python train.py --d_mlp=704 --vocab_size=8192 --norm="rmsnorm" --norm_eps=1e-05 --rope_base=10000.0 --lr=0.00682 --final_lr_fraction=0.0
Each number is 128 + 24 x the weight over its row's rms, rounded and kept within 0 to 255. Layers, rows and columns count from 0. Numbers have three digits each. The size before them is the row's rms in percent of the matrix's.

# layer 2 attention value, 384x256, rms 0.0597, rows 228-253, columns 0-127
100:112127082119120129133132109106085141128160120166091144109136140126141113159140134179118143136123143134107113181136141183119134150104102141150150133103115117122099123111124147126115127150136127121101102134157154143116171116114140104162125123122147143135164117134118158100105129151161108053137162094130159143098121124156141123118126113123098141145130116106107118170096122125058098156118
096:116077124110120116117141128122152098104087122146143126129148141157151139130171123157116131112136195102161131118135120092146207103103180118144089134095136146134116161114125138145137157143131144128105153134171154117084115131116157085151092126133114112147124153151114126145155106156111057081134137141149130132119126154150083123120132119127106147102156151135137134104117142099106112073125
094:101107135119143135080123106139146159109087115121117102100127142090131130176125139145130199148121138157115140091105151117147141165122139117126098118157126157149158082139139154125118137134163115150119172210143167159091144110118118101120143141114133080134165122118105151113115150186129109125129144113123174122151143111112148156179142088133182145147083121171106129127129121100130135090138
109:101136157092126152110153105096128126116120090105116125115131103115135145127163124111102129138162128168112106092110076144142149169080132121153129113162121126069138157139106138113152096147183118116137126135089110107139106124102103116103152154113138094148183099117129169136124117143154148184151119126146101184136145128095169100132127106121155124126074124150135103084129120130150103090093
098:135131157104181150126097130087113112129111154128110141077135143116137140074099103155116136134127141159116108113113109139165124116100115127103091138119150113130168175131140108128133117127153171147107128106104156099147188118139120133114135131164116136116114143146136163138134139102134102122148121168117158152064160109169063143111125103133153119146145133134131116137133114193120143130076
099:122160136149138106105133125109142154139100124144095088147092125115126133097156123117145158134160112130099137143200193177110105103107121119179113119115099126140142131131131146186097118155156130156108140143136101090131173091143136108134114140135135149103119158136148124095117140147140115151079129166138077149121130150146092083109132120130165132114115115127097120141115153156104176129090
094:182106131092094122075121129164147152112135162095088106162102136103119108064154125135108134112134117143143136146102126124131072105139165159118088155123137119127142107170126138106137149118131134142128133140139174121091110103125132103099115143165074138152093170098141129140126099129137140128094121153141154120135107100104116136091181161153173117162130159130165130148123080161119132154142
098:162094144136130140124127117103154070104176068118105174104130153109148142140166121139117136124126091153120154125125151120130083135144140141147120146115134128086078132102146155072118120074168143127130139134135115076127084105102120117123114123091145120111162094157166092109130157101116115124123081109110105136188148162111147122094130150123134138133135098127123134151115072174105164115180
101:122139128132153104141132146117139123132128140146094114125149138120155056153137126153120157127144145106160094091175102110110154142115124112120093160128096136108137128110138106129156161117164120117125128108165124160148099123132111160153130103085136147135156187104120170098151118143119189118170058100125146143107102193120137124180153116102111162138135122109119138172121163146149103117097
099:118166144097123129081143130133183168139099117135151147118143143113141093128105104119114165121125100135099108116103115129159128152167120129161134106130130149147107125118176111139080105115122127132122126172157138075135165159132138143132137159083086115148126151082131161122115113116115165126148112127140180126145114114080149111095114178113175153125066100123082129127143152116127155127155
100:139136145153119111187155119186114118093148083118141116160101095146128147120107132111118127119082153124099120101115148105090106136091094120135111073093100145130109118113125111149096113113143134116094141152137111172133118107104125148137109133144160167126058136145139121121094115095164130074157107155135082192106160113107104113116108136100106141135131174106102145142114104114148101125100
095:119122116114174105124144135128114114103153124126140112103100118138113116152143109124135161149175133059117127152101127130173122076129129142139120141132082118139151168121123129151123160099120132115107139150100174122120141113115134111130134141140110121131109107100149136152125125128148151099090115124118170103114134121094094123142097124151086072119117139089128162132127084109099118104090
099:159133186146097106145113142102163115122098124114137130098122172137177089127127099100104136121119100121119117134103153152114164119104160128121108120125122138130134134111129134163127074124136115175126143108120131148109150129097148115137116116185100116131137124100195157129127141109106094146120125090142107134109143156133120122165136168125047135126190111143170122118156125114126120117111
096:103129121129092142151120091112179151159134066145147108129112147138126124112160098127143130092145132123134126136106149129142122129177137130128129155125122106082116168089155126080161111161146116118121145134125121151141083117117139114162125155087154178106127112102145106130116143137107181124176077108113099103178134120085097121110122114066112152136146126093096122120154102109151164074128
100:117169161145105110087173114116104117122119104103148126123161143143139107162145119124118132113088176154111138128112091098136115144078117148108105112094102119093092157130131129142135131179123157125082161120144129127115139161134130164135109152115150178111126139119132164134142150142140120110076104113158149093168121136135164113108107145120220129114145112137126147112126092110149102133139
096:113181115123107120086060125165099159109076141119129125139141119135105183095128086143083111092148140114142140098094161147176116139115141175099096115137142138153122081139108135107131090136132156115140106154148127118142124179142093136176113121135155124120135141126107156131167159123127118084122164134140108100094162104145114106097137152127147141129128165117131103110122107081144168124117
102:158115187150114139155102117088112164143098143131111157131110101177125118143121119116155114144152082041131129063101137113142123099136115133081145151110154152143133152110136122116148151116124145163146097100171109149124112149125148153140123138108142071128116137173149118141154133097160137196149075092137134089099119103149146143100134158114152134124070130129116119109119171121137099124124
104:111116132130135152152166146194201064147126166126105140138141140065129151132089077125131125165133120146121138154107100122134118158083133142168132128085110113165129151127126115100131109130127183120150134196096128158130145149159133114133139140164137094141110122152100079136119151152137150186131098171134074129127135093175092145119118126171112116124126114105137150128138148088137145125150
094:191097121171105132154140143099062122136112185158118108128101073123139132122097150112167099114099129139123135150158104123099125149086122101196147130195148122124155143123101150113137125136128112115130136114143191143168124110134117151133115110147165100127144145125064108148134137112128147132135134124113126110096127167194111148157123106135134137113132129144141115102143126117123146126143
096:082128134113191137120160104155168179136116094129196117148148125104166125107180131107120148141141110106135136086114134118125157098146072147137146162137149105082157143092108122126133156104102120106122135132120143151121105151112147150088126157122153132095136091144143157151103089155105172146139130123142158106103166126099122085143133102167132161115142088093103139104120120112133109100150
111:128128152134133116082112129103119109140112135140142136153133133142109184156124145106161102100123093091129137139103138114134145110142133160147117138144116140112086180117135149116098150143106098104110129168090152102158154116115132171141123121109123119155139156146135133150156156165164159181124103099099168088149057141141156133136121113114184146095126135117155083121115102127104141107126
098:187161134155107129155147143105101134120133127122116159092103134083096096110170086103158098149144098162155137087154134136103081115144119148064106137131093154102181177137116120113103123132135074158124140155141086117107084119099138137121141132149119100158162124106146147099134114173142130101145173148127151114124143131167139131117124165168101141134139122144136124106137116103116106142131
100:105122136128137160152156088084146104142132148129129131126120124147132132135121146141144095147128171158138140103127075119141105121174129091113112163116151093129116134130100076130131119109111133132148088145129120084138143123103129138118121146150084101131153129151118131105118118185118103119119133160117136082107140107098097142131154140099169147121126107154164091123093107073139134193195
099:160073143156103109142132138081163063077113099127109122129135124140169095123154104119142115117136180130100110148140153154133113108110096107139109136126136137145113121111120121117128160135157110093142125129125103128124092094096146162138099120130140087145123142088116133124148125135130133204129135097129095135131129141129179135135130173136162074136154160167132133079151133145127109112117
102:121119149100114136123114140118100172155122143139137162167153105102113092158151145141166164150103131135126135116103110096165179114149182088155102128108109165160146108132129102094148109131184138127116060107126115085104126169175145172134145137124107168145127093076115110120126131157118132155109100117103133103135104151087144128121127107121173153148146124149103142120154152092163126143170
110:196089118114115120154134121137131117118129124148134129137131127109159131152103129088141181130126097113159156168172110138126126137182114151098162082105114130161163154101122117121088146105126168158127112107107098076122115126080146165107109125140108123146135075112136118140133135153108131182143161125191120135152135126123120115137150144103111092132142140127149133141118102133100106137140
# layer 2 attention output (transposed), 384x256, rms 0.0238, rows 228-252, columns 0-127
106:127169136131137131125122139131134149100103155087106152129135101113111076154145128113086124103127117154124107105166124147140092151151113115142119120130180097145027156168168083126124172116133137114138138145137099166118138150124091161165103095089149113082149104142102111089092154158143087098115163095153143118122113168145122152111123170128156154115104134134132122158124101153115135109124
108:117131144118123105105133071094127124110119126149157110120130136073159102134162141126103131128167150151148136099119086123146141090110124128090094088099128106139143138101128107165122140102136093116128120125132131169118138114097122101136075130133128085124101132145147159167139078156139111132167113110147172150136165117142128134170088119103185117141136128119137116143109176121097126102125
095:106102121118188126101150130106111121132061170162128086147135145119104132141119104123124096121112152154171126108137111144129121141126138132112099100177167115172169135146138147145099105083129138137146146137149129149104129152122100128126081126119134106122129071127126111157137134140148086092097142162134119139159177133126107117102143124072141140176131108128101143153113109087135139101115
096:113157106116156158128137157096130145157109106135149117135136148133128178099109091096157154151074169114117130093097130104166181128125140121128135116155161142114118127131160150146104129165096147121138149151149175098103119173119123106119149152152097134121139129118129108126125120161106073155138181118102043168116105103135147131121137149106107129175067135134157118125110146146101161103151
105:172116165106131123128140095065134136140090115085087137087105136136105126061142145156138124155102143102133110133127153142147156141135116134145128150098134120077101145110121124121113132129134144164138113094131157106149096181117163124117093139161172115114147101148129164123115166133131089132123111114130125150099101113107124180155147083119110183167128157097114127153104145122134123102155
102:117112147129071137152129108092097138150136165131183129122132136150139099113167118128204127124097139121102091126123145170133102067129143138108125166122104127122176139128130110121135205120119121125146103143138153095157158131116115139112123139152123156139160124114174132156151150110102103124117128178124130154116127134133140098134149151146153137137080104107099143113132119167139137100132
103:132133143069106150121125116158146182170115095104117118121139130146136125150159161141125158142156129072141133121096116158159107101155088107145127123096078126144190135131134116130144131130086107154073118165089150179152190125125153120128146139124124123134139093064143121169148140140146164108151142120131178087157166097115098144116153133132187130147137096166169127101117091093149094164094
110:169135125165127120172135130156142110124137135130077137114118139146121116136137102115089085121126170179099154153141104120128178158099119123121140162122100084127127114122167140113135109088153097114076159119129154112080101142115135134114136124152129142102112157126193126155144154124095109152122090136141099143124144117137151179126136126133152105128130072097121153140108096138104137102165
103:140146102139108182116141133121148136109148141147153138112182137094125120106124131170158153114124144147127083103146125129126134149128110128151111112133102130121137131173104149158138135107137117126094129132174089133103091105122089130140101090140085125114109151132104133140158061128161144123167145123122154170128108121100153105149113159108152105099129113097116153171131142143157125106193
098:135167120105090128153111168121102124137144126133154136154140143128141121109140061126070177108128170126129144087149143090107134142161097126166137100188107110172165122125152105112149109111151120117134086104145135115104094149135102138115154126140084129143137167097120085133126104114108144063139151142128183129163076129127107135098104119101137115162138132122123111163147138100162094132149
087:111152136178097123158148136163095096183138120091159094137102109154118103082109154129130110090105104113087138169130144115100109128109191130126141151123122137116082132083096106132127120137094154190134104107153145120143134133129125147132086118182132143094130138164168151115147104134127130109099108131142147135127107112103108135119083139154145136061099133148144132123137143143095096162121
098:120109109132095096092126109156176127102145116121151073139104096182082072150107099115164127160109126090156121147109130114173102093179094113168113125110150133137111121147110157153135104115143114117120137144105166136180156156144169122127137069201149145123110146102128112123098082159145147133125109136121128099123121136110140119161162108165115132120094145128149162116071103111103084088136
105:124114101148150116122115148141116145095138121123171142114104121110161098126151096101131120145086131162117147130116125148144127128112117102117121185150134136144156139119130169130149130147147133169149166147094165132139108098120105124133137139162116169105091130107137139155187121143143119130123105107135131087135098064122128088108090173163083105102165150106095085157124144125117101205174
103:121163126132123097113116120127155118179101161126131141134156113098129120100147159125131126082130152139138107166115195075104141112136098120122153117124104093108137119149103114073129119150123094105122095153090142067096089120119138145145178122130132145075128115102133100133131121071123101157134116113090124108148100142111117129172107149114126108106151145118139149108112116175109138099134
091:144128166126146094114160090180119130149160104076142149119142097115110131111105158134148143130130155114150144148170142109118122110114146192081150185174127115118162138141082096141171124112112168125133138137132117144133099150081063124131071104136144170131116091142142113149102092142115106111144102116120137108106071121143111167124132127099115098175124127132150142130095137122129144123149
105:122110131087168163141134143123120127135063098094161153131101178090127132137162117122099152095112087123124100098149113101135143181104140089112111121107146101126121133145101137136186092160127125138154143127166117117162141166117151155138182146128117156121157161100126143110141155132155154138152132127120150078079098099157108154107150113149131116137087150151127122124083133092121131080096
106:112112138152151125119134129102110120158119082156129164119142090153151137135113146118125145151113127155126119125095133117114111179094107137115134146097168119143106095086151143158117130084134075084165078103142111131139134131156161100153127152142091090183104166167107110123172133086105150124172120121132141127095135130134119131079110079131147087112155152143127096150118140064143103121167
094:178121134128123104131139120162185106155170128135073085159150128111109152106126086139131143133165156118161132143138101117141173097140110101108126130099114137144127122097114122119120129131096147147149083145140154137089120143167112126118135153116148090135106140118133124160118129164095140144157093122104107129122116119167158186135136162147087097117085107116145095123185114123182130113152
103:161147141102170176100138093125126134171144136107105123136105133103139128180112144090133113097171150100131104140118125151139158143148180137118144081117139072136115174118139149151150091124142164095142107082150114122104152106171151154094135167139130093162147088131124138114115131122148119167148163126136086196113113145090136096152110165155145110128136142136139128133214117133132161176114
106:128174080131126145142151143132157068160112132170177093135149109101143122117136126134152118115076129097121147111132147080074127132117144155118106100152110126128144150104104135158170150146146091104106112171106133148123130106161103143125106110138098139119100105141107108178112147100136065147120131146143117109124098163085123106164149190145126142137140132093116109125091128158118112104126
113:141131164129138158099136125148113143087115119109123135186130144178119121147154146155156177135148133107149149112077164102088130083128102147136151143147131108132094131156130181099120126165150079138157164149105085153083127146112147122128132111093107116110102222115116105129145099118135152171138140087112136126111122127129122128130096130135134158164124078108144165089160090113145126111146
106:175152128142115120128128141130141134150116143117135140114120132149136111148163127124154126112146184157173094151163095154118070144151145127114153151129149138124153143124125123163150145175125122123147162160085124077111096133084099134114132096148125154146094101128116121130133123116113117072132137143128097128093140123133157146115111157151105149135122116150112147132101100122103124130156
110:139115160098136104154159122077159132131119135136069132136104123145135126139129138157098141128192139110130162127122120147149105147145141147092113115116144121099096111110145122120123140084136125145106161164129139090136168093133156106138157190084124098130132136141126113150107117145172138062127144141085134108111126151092192173150129081128130114112137132126163122155162179093150127142118
101:123117136162114111096156097130102154124116077088151135140139160118143129121141125103095142133122157122128134156141077135159094093147084116115146095149067115131116172088130160102160126168140168134115157131133129164110136128088152096165134105152123089094136088141100125155164187160147122145133120138099113158096104128145130123137095157124121128121121141129113137140129117141150132170131
107:122122145104154166119116142096099137165140124146134146144143174143130112151138113100173139131159112123135127109114127110157147097137121134150100096074126133162132142114176129144096130174127125101130102147139089132135119164139090124118178102097134142110129116108151097112111137138128145119143128088122162101145122173196118139144109074148142137131121128134146123126158133120166136102128